Weights of a small GPT-style language model, trained from scratch on English Wikipedia.
Architecture: RMSNorm before each block, normalized queries and keys, local attention windows, value embeddings, learned residual scales.
Training: a variant of Adam for these matrices, 82M tokens, 5243 steps.
Each number is 500 + 50 x the weight over its row's rms, rounded and kept within 0 to 999. Layers, rows and columns count from 0. Numbers have three digits each. The size before them is the row's rms in percent of the matrix's.

# k: layer 11 attention key, 32x128, rms 0.128, rows 21-31, columns 0-127
# q: layer 11 attention query, 128x128, rms 0.135, rows 22-31,54-63,86-95,118-127, columns 0-127
# v: layer 11 attention value, 32x128, rms 0.126, rows 0-10, columns 0-127
# o: layer 11 attention output (transposed), 128x128, rms 0.176, rows 0-10,32-42,64-74,96-105, columns 0-127
k21 080:578475550492440557508397557549485531486540553493444519563473494554460497533502505441528568511580467530443462510549426364466518464565546517493506574466551549502520492517544495445481536469450546525518540461486445584447464525545444467367523560481429399563430477485489553459411523441531578521518535589621519598517525525463474535525509606510463495501487574393451553527476560483416519463514
q22 073:457477513468457611397548565472494519444478516475503572503536559478489510485421499494553516485544623552394504589529530501527619562552515478560484476508565508469461445439558506433583481474588452519530490549426443516462521454549480413569495542465427599508520507464472483585504480529425540519571454443528521471433560503495446398477450541484561567532535451381501527507438556492405500518512
q54 097:436507557437452520567490553617476560513539476494563600511526442509476515482508469562499438490578513576479533496508464520583477538409437469496555479434530559469513461472581439422561540476565561449499467554470543481553523575516531501554539487524474484495452506583546469475453569513424513511568544519575596558542556452504546451503569657517507410527544595432453524548484514521425444511593
q86 086:384514483433430537493422445544489567519502450469516632468475488459420533466504423542439525508531585515446532496537467480543486456591438490566510443511536541531493524487528515402568453519577527510459555536519541430574540512526475582513501484514446566498497434594514488454537506548468533519470504451599566566484459417483526547470491538389569360554491518476445438578515542507574434468432
q118 081:408489493431507550405464446497493583579466488432460648517449525459473484468611483465511566525488606510527530494517564525525518441521476492511517438470495455531500473503494551392495460520493564445444516575455486459605513478580507572574547475467430504487441468619506519541517544540485472482488489506542530546516565434490569534467504527456492401622542471430496424546510540541521413506383
k22 084:456522534408365472450433470534454554483576427460482578507496517494430476554594492524470530470529587506551554508516454532537576445471414461558557349452533560476498513487510524442525544461552526448457466522452504478565495559480552543564473449428531657464521522476617499568498563480467573477522440509522503536469569515430498406492501609458470441515561519485481469474515490560499487472525
q23 067:573488535289562534435502525423418632550497458522502512471461585513495539456429463514543500476455456522566574451490509456554630506584553447539474492453546501504498537463519597550509498550486442488436524527523482503502543568521457486483432495475540637436547503459473449513418477511484581566521479461508411564512477548545482491487489410545538583475498547481516497440510508503480513571514
q55 089:449547579378497597605499645462464458514568523562469535540514386559496525480465493497498509502546554474483513439492441488514533505484569509444508479512587492547479535509451484428520613484605547495456542559532482488542481541521481453505614466549534442445558507476511458426448472531520530516540493424601561621449470483521485534505588461507468490625466540529468521515474581485475554570483
q87 095:459560464403458555561402534416505585494496486490549524514453377534495573505457416494464579577497489452567426516538494525475562429554549496510564551556503545540555545445540585472522571532509551532494507486528467531569544541489511492533464499541517558475514533541519477527482480481530552577529517373660511555488480478441474586545528493395489480601525512541381586544489474505506507438479
q119 077:484521460322513574458456491361471606507443493550481571545438404569499526473549415530479496566480504563575504424469510489515605527514569523520547462547496437472557534495547593465448512466507535484498498544493495565551512573516519447469471538561590540381497562532509427550462452500460581514494509487549527564499450476473497489485472436384512461617500474537476503525508501589495486484496
k23 086:430501538480518486576393448495475558540568473483414493557421453481432504420561458547447540590533463495621494509470528538616549457549576491534509467504562555559576534472525578461439561468507495497474495530518450541553521530487537434460488478484544525524508532494513535459425537477473575575568548407652513562453473559451578550471552516444443487554518532430428502567452535537451558486536
q24 086:513454464355570588470455388394454511519520475546554445394492394464452559460492458497413449491437468457563531418471505423592472521526585521555539486442535445558563533543480562496507431551490531494472518533475570457500547555524525509457457499516567649459471524451455486482542496483473558511510500446488516494504416536511558527480424455525504559471520565604505529457536514476593488548487
q56 115:543529425488557595471435420445514455534483525499569426469433474506525572482540443449496597485442451510504495514465560481569469476550555587572500505543472466533583471517425548572495460528431501485457467461475475450486463552489422389491486542469581567497488550530466535394585427454542539484443462515469495420456474487500502548494451456526402589433484501586452512532594631477570456537469
q88 087:522515517463556533534419504434489441540492551501459482495449460490542547489501431470469472477531397413566459556484481486546406539481547523536577586530525535591589518505419563498459510581442524477525492472495546509528505543535527406481419563492574542549467467471530548495506479518522557571514471530510495427580465579423461508447671441635469556486554446557447571501543523480579506513579
q120 081:563490462429582575502463456395487457450492530541542471466506432494525546508459362562443511475464491470504504432474467499592454581534558573517511542535469562577535532522517521570531525454467552509519525449467503496494484568513481408444436537565679566528473526450456512528562490498503587533549423500460524460520477510467451457461471436590542575481558449597470563471529483441623505502522
k24 086:492514488390547568573415542501560432508491461491536511515474445449530538381529455476459488518486427453567521434527597481548458557572491485593514553516477409609597463539501543582477423581446523514539538493571497516503501442456516339472444477559454539479508488470423544428509479494512553508471500494501512492513453543490443592515520453504550503530506488540473437534483574524653502487428
q25 080:579514491631457459570526671590512480495436510470429485520546537441491517605492560482559535462551555515457499491497539505499490454553527513480427499510541479429428471438426486445484551452451491439493525604546447577518565474527565478496555448410430356521481412469517538519483481534416441538493498490592530459523518475562502488534550462470510518464549490453516545485451504462384573517496
q57 118:528408601509500401529517610567510529542587463464441564494586510538536516518496490505476386446555536571580536479506463468525504491430441521432459519420551565497484472485514447514477572519556531447570513571525515554564524422502579544491578445520474419445527498487564436586442573570450479513491511539553542529498479508533536431491610477490530496500486601446483514537441380487429536546542
q89 082:493504543529475499481498492544571586484511489473462444455522555486446512586456558510461460493435546604512515457492429490586529463523417455405453460476558603426451482458582531384454532473567466458505477633556450481534485439513468563516614448566451476419533492522545448550485489551420502541454545522509509533441513543499452455512386506361521478474495557414527471538433471530450503502538
q121 080:460486581575514496536473536536531499552487504474415458529457516534473516556566525523523502539517529540615536516528433516556571496459446508408469444503470529441515474471529536419463476492558498471504525603472483521509593486518501519500676442508330381411499496526544487539491535539488462571405551508572483533500466524565438532546477517465526504529501538447483452502517448462329514550540
k25 083:522495527508439487464577481490519574535541475485484417505566546497494610517588543508554488496500510564552570499450461544519517478497406436476454486532512528462434529420552531479525578491543394430464435512467568524528566491521512555602520387493538519518512485517576378607506443552490422474518484469487473515450517416505523401576538436432465482424565508492557581489517373479487572519572
q26 094:469455466371561606426484412394487570553491484532564446457440420501466453503469461490462503521513557437512560484485513507547521488535493506491549424488507520508556561541594477507596436603452552387490471471508547495462535536496439516536442490432531649521507529573489551465499523448515604480435413432444474530563523465539516513494515572575464595520544490561513518461452478505479477482582
q58 102:502484521512576583403522458501536447586478445564507368437411369495437548411537570446502529494498585482549552570506473530475498477581503484446473488580518452469461536535518468469573459534423519448489499469405578442495490533518486506455506457464590529543483444541428605574498560481507551448496483499423557483490533477520498551540547494555474543390505475560564594496435490539490476563560
q90 087:471490435480477596448602461442521471520438479469466398454461462460492566492552556486490547545450515494501454469500550408626518548545502446526447533539434545549480550586490555434593431528419563505488532420476585498544560535484540596496503505500536525536535443519423536456579468484489604514425428471580433524557475462523501602524535494500459494488440444616501586516456540529517479495560
q122 082:469458470402491644466572372416507495479500448528519408483478420486478491509490485503458478478443516484527541443449563504556487556529548473523529500505442478451517493556481546412526436482444578399486560406444457520541573497537532557548468520425550526511513484506420529553527493522509643478524378510497412558562516485545519538482506589486419500509452415498532606542468505489506426493559
k26 088:518493461366476555492435477457473472457496608490486468498490514493493541445490580485449536478519495566570560483581570520539533548562582440498509555472494560508443577603542498445561482535414572526426545526460518515496459549526479526453399504369541487506453432523479548497497533489521569485412513455522524396512510472430539605602459558462414558483480517560497467471366546544478525514508
q27 064:519526501585516440595521501535493402422535533495549471555536526422600549405466577527526521528522536528538428518502633577470508531551465451570512423514552494530438474525508557551552510508476449518575458456465487456438482489524469358524517489560488594503485436533522474452568482549535473465439432486467502480447515433451471469473475566518476520486358380472595501434423500508507438478512
q59 086:452465382572501507562510425505521543458475409508558432408509562393509574468504489528527550477459501497529517527497514550519433539439455442452542529455432437443507548485577524472460408518492484480524443503478516525468643594535524480524464532447450519554481443593481487485524633494501436507564543527418395572488490515459593477415564640529503521549509474441528493488504472514470463470526
q91 085:495496472581511489572576397411514487475494427510492504376494548425487496465488518583492501522460501490479557406523543513508530463439492546477448395513523416440528519521532487557450527575513463531443541486481582466469556536444440427457532446612466526459470494489471432470638546474526507479505469473416476537442506468572496558484514566389580476573514502442474431452487602488553423572435
q123 078:444488468571522400559520416534523552508543418515446535416441546445480504550476602433472510538396492479540514449566620541470560396465436468480482450450545431451574522544522576547437507528498410507515527476508563505508497469488513453498473475536430528515522481580529460527564519533480537452542459522430457541413547501534537538512506527379457522540475476536515415436450579494475400580399
k27 076:417553406574493425452522362478497467460489392516502459437485522429519436493507520535502525456511543502387521499491468513532438488414457445459568466566483436415450498514622492408445502444548504547458509521437471448487549524436431464616477454452528540515480464544530515488536591436532479452463452440431484494613444487495545503472551529540568527458536548455455539484412531431432472510461
q28 075:524482456655483499623549501559559546346497559529507467452498421508487427523482538517496473500514553501460430582518453540469476499418416488497467529446559558487528449540539486601530490538559507479560427503514504422486548354526481405535470476472420476535512510516477528480566488449470550431423513556477514502524552536473515504511410555596473508495448482561530495560426570425521463466440
q60 103:495462436553544526450505376505509553574402494449586521458401551437477573442537507553496593507475463495497466549532489510465446511524437511531482582512495480536506470503544496539487409515357524476457480391475466430430503523465465534542514538469514567568451462541409563485564434392569479444510503520421512416497514464570551519483401462488465512420476464565497546527495586431457425504507
q92 082:433441431592541470491582408529500589505543579542514451420494485488539511531587528535535514446475537456485459498487498512503467538523461510515473687515443465509497491534442445474429474578355463496423488483497550385459557500508513521423465423496445528515547486509460596440554456458529514483448456505471570443566505488508452584489513493546508492466506486532604540551523540440431388459504
q124 082:500462494618459514500567479474539509442363581509585504423486452522552490524540504481506573431483528449508396619515552496502434514464444502596482574487425440514456493528472456452570446530425535547460538490545477441472534417519608528512481516573462545517516469473414537400560421478489455483544439593496538456527576400453509548483469576545478505547521516502571506573485523475472436461493
k28 090:480402431557556499507541411459534504498389528470526529465493538463509518438567558517464432443455624514526545514541484523454492523550422506531602569441474516488506446528448390534508478631429579530402494426464587394477500531491525430469469545457486488548492498506481567510572422505535502436503488526477582379477589502470514518489466602495557520477509544569556472447495530494548453466509
q29 067:573537505386440482412510459496498462541533505486561514449501519457535488472461616438422491509482459388557414482500554494488415458527467519572490448554535490546433490480556472538460496619456550424469496469438524423449456529466500443555434527468562533427506431476505567431514618571556421577412513428482495449481474422502508514517478490502468491470497520569501473395359500524512510466488
q61 074:502396428489481484425527456406530433496547428469540416393570531389511561538507504462464509456500600478511571548529493491495476530429542487436506550533545460520478543501436487624525502563522400447442484508449542499436551456492511404489479479474519526460530459551507545509518535561506435525439467477486429503452495431456593512529486538492481622430458441429474485502435387473562513508388
q93 084:478523555486460484482488574385477548491436464502442526453553551472447527545415495499509494510391459470584461448546574549517496495443458491444538483559556480410558539493503517616551519603565512542460572466521513570545521497429530425562483576546521512458565479513425491510523610443547547532500461464500399532406431531498510493526498513419433533562549488445400502395403467568504493489496
q125 082:443501556406481460503520506490473525480516464522486465420534541501480496518398509464459501506471481484560525490537558485566534620474488482438497505532581461434516529529511570555512461482675447525536511430478520528477525471496501387539376544498425452459558472499528543501489512512475569514470415481459379516465440518532516459550439505310473503517513462487512423442470489526362493540436
k29 087:447534496571494506511442469482538490420488497483458471483480548467499506527397457496494484504605475503480357511511508519524447494493484499531480554481572535453494452487488598548453478410528487545609578527485476539457575503515485386530496579444460496528503462529471494466540603392441539501465514363571462497561433487486573552524577542413467580476446477467468569487405523493400594432524
q30 076:465473474400534534431526354435466525441534435505551536454494475472540495390421510503495477568503504466516480552482574518503529570480465521571513454445563492534494499538553563573520446560488458508512478473453502441457479526479451452536391542459532753489541485531480460446527530478503535457413450457412453487456505462458505466417469544540460571476472439505557517513475497571536463491477
q62 099:439521401478556546540445357447500517465454417530590441468459440402462552421514464513523640544456497506461554492424510535486488600520544480508552498555491398525515553520495557596524489542519514517411471463470554421487511635485456499499443552447545624552485472572455557441527529482510524472481523484427490540491547526456523543434461557518500471535512448523485490523539586524527444447465
q94 085:417519412498523489584506424430467521537403471544454562437436478443493583396519468527480489556489493432510477477480568529549480538514559538558531524569507452529551588544434550548537488575493485537461572428450552515526564529515511458522409533554494588532515439568489523415580546474544557491518435418530497531486422442513466568460552540470534483609523511561393563507513505495592417469443
q126 082:465534407440479466498489411421468585475468458512480573453479454413472509394491508500474453514417494451486496441502632497525488534533462506561486480513523448490484520548517533533527518503543504500502522396459537566519432534495513443512357519505560614475524466578532500456520510526459550479608402489424470509481529430475516478427455545429414512552564428554513558524485506541570374482396
k30 081:362493440507516475538423392495444508419508434496480559451410507465518424383452478474439547536518523440483474544476517541552509527474541488530564466491515504495507446565466564485458481465537536526528548522490493424533480515502546436472489576473500603461507460530494532464551585415431636504434471428498505436565466543411515582433533589450492501565485502457423466520418577541484461448412
q31 075:519543590287485467359451486471474613621547418467516548506500608554461486519517512471517492465483410502548622509517493470496558537459559473502528544518484555525494547481487471482494555497568525480428481449512543517518482589471528613487493527492514435463477573493502399571440502551501506543503493493523432568559549507471460497498585457464532491538563557479470486496520426565478501484539
q63 101:446571564436446463571525625430458415421584591486493548600578478563545460517490486514517500536520438478403533455522511437465549530517576481466458478465542557507510516460440431478555611463609478543476501578574522486527465498494500591558526519542467429454538587448555472529459417557484535520512490427596473546469514493521437509555516459487517445611514482465549507411486507495534533485443
q95 085:470515558376439498519371604445502485504541487530574546590516422556496507582466440508512512517540500465385518526525508555473594439537538470496530565447524527492533524446542428532600561505566486528534490538585451567533480487485526536547452528467546461451533538503518551599422497453583472476538495451578538575527546516450480499584578506492461534541572529516435555517594446526423539435446
q127 075:482445523375499550429484551468489554477530531532467585584495482564535433440501459538522519530540480527415583519493473485477584559559564520519510532508504529490485474459526451564533537520576440563532441537558476498489478586478457600510523519488600465390524561434522469537423452478577479472480536407542554577586527536516464433470503464443551459605579490434510567491570496579492550382532
k31 083:498505562540484472564433568564475493450593497461427511588495528620449520533494461524449529585551441530437453555534431456544557413553568610536440504471542564521543495470461499530459524436525470489618488584577449554572506498513478492460585540553438458487512513481526499544400464474477523558536516511634517605474481577484457516469544533494428437483468505456399519522499511490415524475548
v0 095:475350478469478519512496526410474469543506482480485481489502524431527476484611472473475461489563498469551536462437522493524424642544498531432531483450480544527522537488544418435423556491548492439457445471470517503462622565436400510449529509560438519645527493435419574510484526451513462546597501456549488566570454509501529537396518400455492468503447433513458473532572485561536523514515
o0 109:480465489577470473560456487500421503520450470596495490424490530466503554439583551531418525482490531507546431515544572454515480585470569500469511486516508456562556545422483449549447497529559495419613409524460548573470498545490353395537520503489416566616581484507468490511468586536471428540467494489610527499451498478431457479502469541472390522484543498509520425444423439484467549505469
o32 090:489461521575453471589545516563587469527534424553466485523478526491475570462542499518443432490523548497499477433498445528521460553527527495464568491563462507564508517322409505495503547492533566454584464547458440537455526549587480505541556562465523444504490603513518566447398501481532536563473500434597534489457523368474501534585452538562404520454558492486483450402508462447565438510496
o64 094:572465519506460567446541531528474444548449488519462487555546467500514546472581505454506404474522475567441425482556543502476397529545574479431547494536562483502595497444466379505531449510531537408613519493472572585399522552498448428525542471545456515606507482499593573459548476622493539528507569517489597461542480495491433491555398574456493497471527490499550496455509497480390493525534
o96 107:534499571602443489499504520536439448537438492537451561497514457540455586420536551514409443482517503491509477464576505528531483482557536458450543489511551423600560553399531512485519470484520565409610502524423545598435496483478462409448530517529504527560583467521491528500544559594538447602446529452525531404528519469544502442557491566511436567466516511575576428449470432573523546552546
v1 098:613463518509459508470514433504515498429576475502464544421479514477452424402449460473489532500536601361502450519467588563408569563472511504485558484543508458507507465465487522499542544540537398516482489473506596425501444444491496575394532497521570494516381484562528533460474473538538470478580482414511431422455561551486505475432527500497534509541384585503480563484495550397483534445483
o1 099:513564518594565446489430462590486506494598464449469520568390441551489388477406556410522463501464480514546535484513514565545546534634589527363462541553473430545462482420475429512455563466473541524477501480525623521459499539485445520500530543518527438464462519519524388551475508506466555461537508458486494496517487542510430560395510533506464448498459496515451572458571458532531489513428
o33 102:485541428465532529463428409554460517470455483515452467459546473496478511473477435497411521594390422461475504487454573568500496562501523521518433609546459549469404487391529532505442487563451540437506504416496543471438469498585555471549467507615526477503562538506449510449467482431402492359545450542466571535474455494350404544498478536536467506508481499499487492570537502435504503504489
o65 103:472551517517540524513562463614556481442522438499444473511465456524512488563504518487481425434468542452434609539497512544519468439553489406506569561426552472488582534541557497521548532434502568494458493504522601535483464541508569498460445505452478435417604472557583449537419481455557613519519482540460534547619542552551488547503493514587547403469523544471496527481489606529563430531416
o97 098:463573528536531570446453428585505437510573450450455479529433506580471376472508550466435523473403523441492531477516491510588477523611570450340532586470515452520481566443541483501509488426483547550464503497495552470458451535531487519471454506463518403405494499568522419612431487488456566489483609520574528484483503527518504569434523548520530479485450445509506526534549509478539437489403
v2 103:554458481440534462523451493515502472422512549470462516472508479471528477595558576469542564491510435483417465514516471534447520489452520544492529443454511471494437392489513487427520483481485544434550502540608579532466441452425559536455517471417611422606524491505490533550473442488510562486535561537563591521517591504513514605465533589495440444513393555414518577514460461562611425447507
o2 116:377536563466502462427426504502491507532499492437494538381647555522426392601427584342517456466545571524454540482495527572484470481408520499543543462483502543528507550404496476421499526475548519514549531564533543538487391476495480551517606547422535487545530525486436565550510532551432568488545472502477484503502568508519565480540523560511505528494490471584485471455520464493521494483559
o34 097:470465455490486539446316495418453431464379497534484532467509510504433520542486555436444445465524572563433533445463528552463501438511591527563522504440417530463505546343516419498459514569495558492538456511531479566469477566575591447533568455511541529514453472540416487562505479497502557531467535538478536462471530419501451524481567536458455464445535417456466439531521540480522500420560
o66 097:484465592546527428422446547584490493620563444495420567529528524525474524546518564393492527408461543522456486466492488534476492403426457516510500475465589516544482512437511459463566547435557519441530509481519523545444493541495528501500555538453533514406578446548500632571463522554427503440513503535430495560535520567508473501532418530493581580488553529562474587486556481427506404457414
o98 106:357535532431487504455409504555469550527511470472458550426599581491436459626468515411470518482493600468405585453537503510508489398462458459529552457517521537512496591472544458429592512484527505512549504554551555534450451520498508551526577554396548532483525475504467607537488606494390513503559514459497448466458504585524504516528495563474478506534478490561419487413478490469519515451526
v3 091:402458453478475541439457501529467500505586476525559438424458505451498485506451502482482593496547458573533537614468525440504473556639545505474473511536492576546580529531530569539496554630590439483517478407538574552468408549483550547389465526463533476511386505528529566514463411538497568479567496498491417473552459467473548505497479506488524478464552465546542628426515482448510503503497
o3 100:493468504599566526533479477535464535547483479464495506438402434542512460472595425535524558512486498551498482529463553563483478570465457500457487528554449570550569564628446451553506513574485474387509388496524516548481403560539561595475452549393410558545474510522492438527451558492541476440497455538494493452533540516459474575455486405584406466511527436506474526518467475599580495482542
o35 087:455541523453485460527574535514575513504480451522528472504462463475518509427552498466501545570497451536573467485476548562545571507445400516553456555462445456527470465561457521425532523443500464438599456557503416615533367463511551520479433584401486477533529520503563550466386529431604400545433566529466570483590493478558521529511572505522471578517524563452496432485460504543512456475429
o67 105:503582482528455590430542509532587423521522508497541542492405452539469464480552521604579474497530540552437558530579410499557474507490476463466471559488485525492482585707509471477540527501480411496614421555575472507479418559480574542457489500440493496516500464561525527525479500519492500571507491436419511557535499490568513449569545457540567428456531467518604498450435524555551478497486
o99 101:538466590609509483413529519566576451574534489471526493481406435546462475444587518535560469540548498534448513456556466478526451533528468497461485546522494519528537501602500404484537520468507541427526441550509445519457416477448598631440511578385504510478509476541490503557480566545547461501488482457515472431588593472527526415490508425617460468437553460527522524467454437560567476559539
v4 097:447613500564482490422480516476486466469475431518525554498477422481598477522465521494569401480577477502501453587478583506552488414428509484472456542554563528468462483526607527441549469450463568516427555464437631473528540526528490389485503460529522503502436482439495388531485611470536482474539476424493484577465427560480517519509576340593524507525493513520514475454510532512530492549476
o4 100:525472517444435586361557500492451459521521487445497563476437457563486506405503564535436477440447504490556533590540531473540476475560501524521458498476514495429523520639484462522460493444533533490536516426440500482497465410458468413496365515569578474420518462499516498467559517542512423585576537530571583532517526481555458484567496626558629509505476543537544506546445476525477447517489
o36 108:525482485480509562463528583445469505469485555420572531433515432580489460560495509506526514454450492520600531584513485459482524452428532483480493535472533481457593458743495496543544432511494524547535541471408573447523556553499468420526457436590474532535536452504505443600475549569466505505536453445382510506563512549551474518477513489468588443520488487542553482546404490528525528504481
o68 093:429501466509525552510478465471476492503549481487494644442430555509457545420456517628489508433498541398488549495507508506502428510451437575617418477483496564546466606599460554515418561458480435526442498493567510527522413474492508432538434522574584491379575539549533517422466565424458447544555530551481482543564458507476487555523547564535540539478484537509521420492502503521485518489563
o100 091:430510447457473520402503482412482472515533486508533568438395484541499572398470544577413524429508482422477493504477527431480499543456479545581502492524406541485502492582518488624450567502554497518500495438535502462570455453491440349587453471541584521434526557515472450440454532423463474490533477507536579605491478511430498571504481599557570519520472466514500437505495524458426474434526
v5 109:525569519550440484516460506530524431580516551494436424463497525448509604453453463466493445467486580531541429542693551484430546521509518529566524395533530423521436482493503495479564489406495510534488580467647549534513531433451481529477485470457478588541504503573443562552465490491598508496574514544442432577514440488454496578549529490542492513488444472584430434529515488531484533489526
o5 110:567525487434422403471496525490477521537450542494457530482506493484477526388467498472421430496439546634473516441552504582521554415499575478517444492456529566498466523530599522479505550468468573566472498396497566434437574443530465516475492436506548564523456475397455516527507459523506551543439437430452497534568576544538550598623498517545628449499454540520500468518569494500559478530477
o37 098:550506531478462520473470482417459459469420464545414522533412484516396614377520421592408431578446582563441478449549546607579462494518515440462469551445461522520508513497596525491530542585518557505525523463509474488414524483506518512477487446505544530569446451475437404473550516516520524482458504460506505463438522468503535593571554595442458535560470503470482436483495596514493429491552
o69 107:518501520485426445511439490430501528604451559489454586497549522467505556456468473516510500482426486595531483484546559589511584431500459492467469485434540453547529611466536473487429521500434504509523536531601491506506552413512478570486460511484514611498496550599536516497399495601544440520401506420428454503577458494523425542599526470476576496384510590559502467529541551443546468486461
o101 105:520507463433420418491481553454496556555466510550477505453478552380496475413405477436402472451460583562522540525501551507532561454459551467507415456470486471452472578560546433539459546529489560575471416485492524429481560514585407569558440369473533586541441468447484486521483464444496509478445491444509467516510519525534511603581561538490609391539447515510511466526543531497538475494511
v6 094:535510563438434465465513510432510566483552429438491481513509441483482648485525587509492425477548506558467525543553484377480668613423543536468466471458471506547486579564452460572470483475487505490462498499544448515505434465448565498546496418396511563511460505519518475562493482572556547442542517491491518461577510505503498510420370471489480551564516536513604389501509453494517498486466
o6 114:480430463458472452504521578481488531480467461547530528507516498437508464541502630451491534487527533498455537511451593540490478458562456473403483516503531496550409568675519492548496518491516452619459463431546549580493538554515591522577524482482510707528470488470556398517516534489565469572481482480460480476490531508512497451433560482519453403489572487541477517560556464470481475506424
o38 096:551534504552442447441575538496546429508439454514496546458469429461538543542506520526548537459569532531457507541408536521478485400502446546474415476540453400409460504681472487474474491457456484505462548485512502573529441424477529519469509444487446529481441503465544457504486567562510478492465602485575541450530560432516474341505610549528471432489523519527552452411481471525458542543425
o70 105:554459448513444438521544475509533526479501526558575498467483503476541492576428683501584481423553471476503503526494562530505508491555526434466466532522508489562436520624489418482429566522445406574527417505540493516500501523481530471529572462465431512526455452582500444463576452491442338580436403476463499575547586437497477457505534470528558507528516532494483452567556500560519503446509
o102 106:479421442533471498506521523473540563521452502483516490492519503424501484513463658457469514434515592508478556502494591480495514431568448515491408561556502466459425552678494480491448523534524412560489486467563482544413480470503595509565504466426430655520506518475469477478506481490547493623462495498436494522514534466489466465490534428454405446511629520512510455549542499458494516520436
v7 094:479441503501609507561472436457551525498515457522560463499397517472396545514373463430467421505519584490454441410407466533638540556493553544551392482507550445519487528505447507589579424502603446461459486455473535513472556521560527439505429486432547501521451481537540477432547408475540594451481501490451527595514539471483467513447543463520445481496498500514466554542524478572447466500523
o7 105:521468463655579531581465493489531512510569515496508510578470527434552483456474515525471517485519541508496552426475505586524523474480486531465469543477505441485369504507487461500503521504517425531521428397527518555534526415493490516549490462395531622437431511482544412433507451456393495372462515515357471450408483514415455448432461479451445481490500467423484546568537556513499484519466
o39 099:558525495526601475486530526502546428578483527442555513474453542467584383562580573534499477463547480475457534394481523498568529539499579532463490503430484486483496446491484534511596511445491578507545517440515486484568584571358421473536531488458499518474440479463452632472456482436459549468464491524409586460460492477479444403431440529493542437458428526529482506528568535531568490490601
o71 080:519499457542553504493512482533641449537588461499436533550422489501514540491433477523525389508507527541498459497480422501452415494474512523485576534608520451415378520536501452440606444516579528533539534544489517533514530489479553620525539490465455544502459503417572429495632472490405505538499467491519482488509569615532571443543433542498530483471513482572464505630520489498509538460532
o103 104:549472542640493532513571550553577412553607548445501538610499465515548540382470491479432430509528482525510484472520496540544475466503455492545480539521572424450380485575469466467543477451502471510597504443424519568494529413487603461505492454468535591416468508476528525425526487556490482517421536524356516403541502524521478465473420504522527537492554477469467536539529508533551476537441
v8 091:418498523475540449578501513461486524461504521470547461525490493458560481490497515542539456478577493467516573451581448511447417562560498484547462473521507644561459574526527571404563537558481499558535486438482533512579474518380420469539523441532503561497610539516501519514478459408465482571520486549449548460538529408530538540472478427480475511431481493501549401469609401471508423528368
o8 097:520457471521464422475567511480525472507442552492434457405552523464550525462544483436396493465488509558507493511461439421492487472420495507492456522548543560532486479644510525538433476523520490591578533523500488499432472449553456459468465424574433428479620484444534588445473498516483479614428478487441506428489433414562618479512548406499463557527581525515493452493511463471525537567396
o40 114:476473518535398492443522513521527535458534491500560393476548506557538596466494485444573444445492517619553484526480472497488557484511484485472543589555461546574579467534506530477436533530523419467506479621524420536525499383521477567513480494420430417439597524511550508435457504525539452510453524520479434448576484477585582502514524482485409581492582548478517501413599517427518508513407
o72 107:508439408513394573483482458522441467473432591550541523471547472586500503507424475451520436456555523483466474488471473406420520589502563556532518501523539560483489483632535423522501515571479459518567453429596484473350470495499466537510499486549486503509549416437449625422527449461448514516538499480479617469498500435522458510492564482517426476498538492473578500458541533454394476523455
o104 095:509390471549415399435514537472525457517457560550483454528578463519491576541525527468534506398540539624505454501443468424526540489460546551493493534565483590503493436619502469501484461522557526596610510490523507498371479446495477532468550436517452400472587457464439518405566499553443453545477529454472445466520490464535542410570559427523514549457527482486518498500592495506510555546491
v9 100:568539464399437462473489538486526532403548596504460537452548477500381544465577457474647437522527482473505493472538513495504497469484573481395471499543537601530568587451557541491483596509505528511463481472464494467509502562581459494475566556472462611469487549499496527474478547479436602456470461462551466580446521513534385455461555489525486472454518442515562494661472471518487484509540
o9 109:534541507516500578528443512453418467392504536535517460521408466439469535516466542477444571551520557481450483403438481530575485433560387496439465502528492478489432514411465599483530500507527407548446485512503485485479498531484556490503525507567504640452597445440561523459486494504466566458497559499511495452492452475454460441486498363446430474484560496600523507500615506453476574596428
o41 088:475420498440547526596548510514499574475476522450504494459432566404513483493441391498445516530430468469565497495397504554512430469541498471467471488574507466500406568288442593486480457501465458492482560466516452583492464538561504422462500490498427535525500546515582566428563512456471551387472545490547459481527530498505441553561475487524519494565411482527502391441519497518488525492511
o73 101:527575536471519497542504656427453414500538476483564526503408473472482541456544523485456488541480418508415454475512459529534446438554464503476496503497460495469556479391437544637602516469602498468477487524486503464447572486444563439481497573527509488495557463462540561456367486557533546446468553546467458571532453519395489516523516432462538427513542452497472512435510492500410615473537
o105 100:583574540504503547544480588438391453434518499533525492525484430475416560503502539459485471543509434505446481409484468562541501444582433460482425506521493464557478513409461584522572524498567449503470529515523529414496540409446549504467495532542505593423613524469559495469465471552483538559503547496508503497549466448485497513482528370457440432469532479565602502504634514453484596558430
v10 105:520500498452476498505526511589474511449498524509554497515456515505497441515488479365498579543547546425503646533571585442559501522450480447553514501507440565499548484500422583616497472532491512520496582488576493386516494557457580454474483496369506428487508466540454425575500477493445428516430500537467482464465426504528482506591558625502453497540507495414532483498428565440561486521577
o10 116:553473426518446516562576477471506459463560455547512487551408482518431426547560387471554523511519434444460535511417477467413493519462453473569463494496586622521549525487545514475549491522442507447481634512511561486490576525530562569508472451513501545494488519513470574493508608440596581417548478512428466438528566527568567573539512525521392530517486496376524545448477491529500478517444
o42 095:473502454523358506551523514477524434511539457573464455497491475619540558499550555549523507596493452471513414551485533493467521413469427489522495572508543445546564485628576508498536399578475453553491548426565562477537474486470586532510528406467488552516544457526514467482490562510561500506467536507433444462568457589547623505532516523460503497544481515500563524453397592531440470480412
o74 100:500463439502506513545528522592529506476583512599590509486443533511514443483499500597493528429507526429520568509463526435485649505451498426572415391486519536530535485455448562458452549474524447478449551505490516523503512521430567546534461550504439512418471451537462588553345627538548528468533534529556431542508459459464541447461527488568506512537451482463498531504469579485590490573433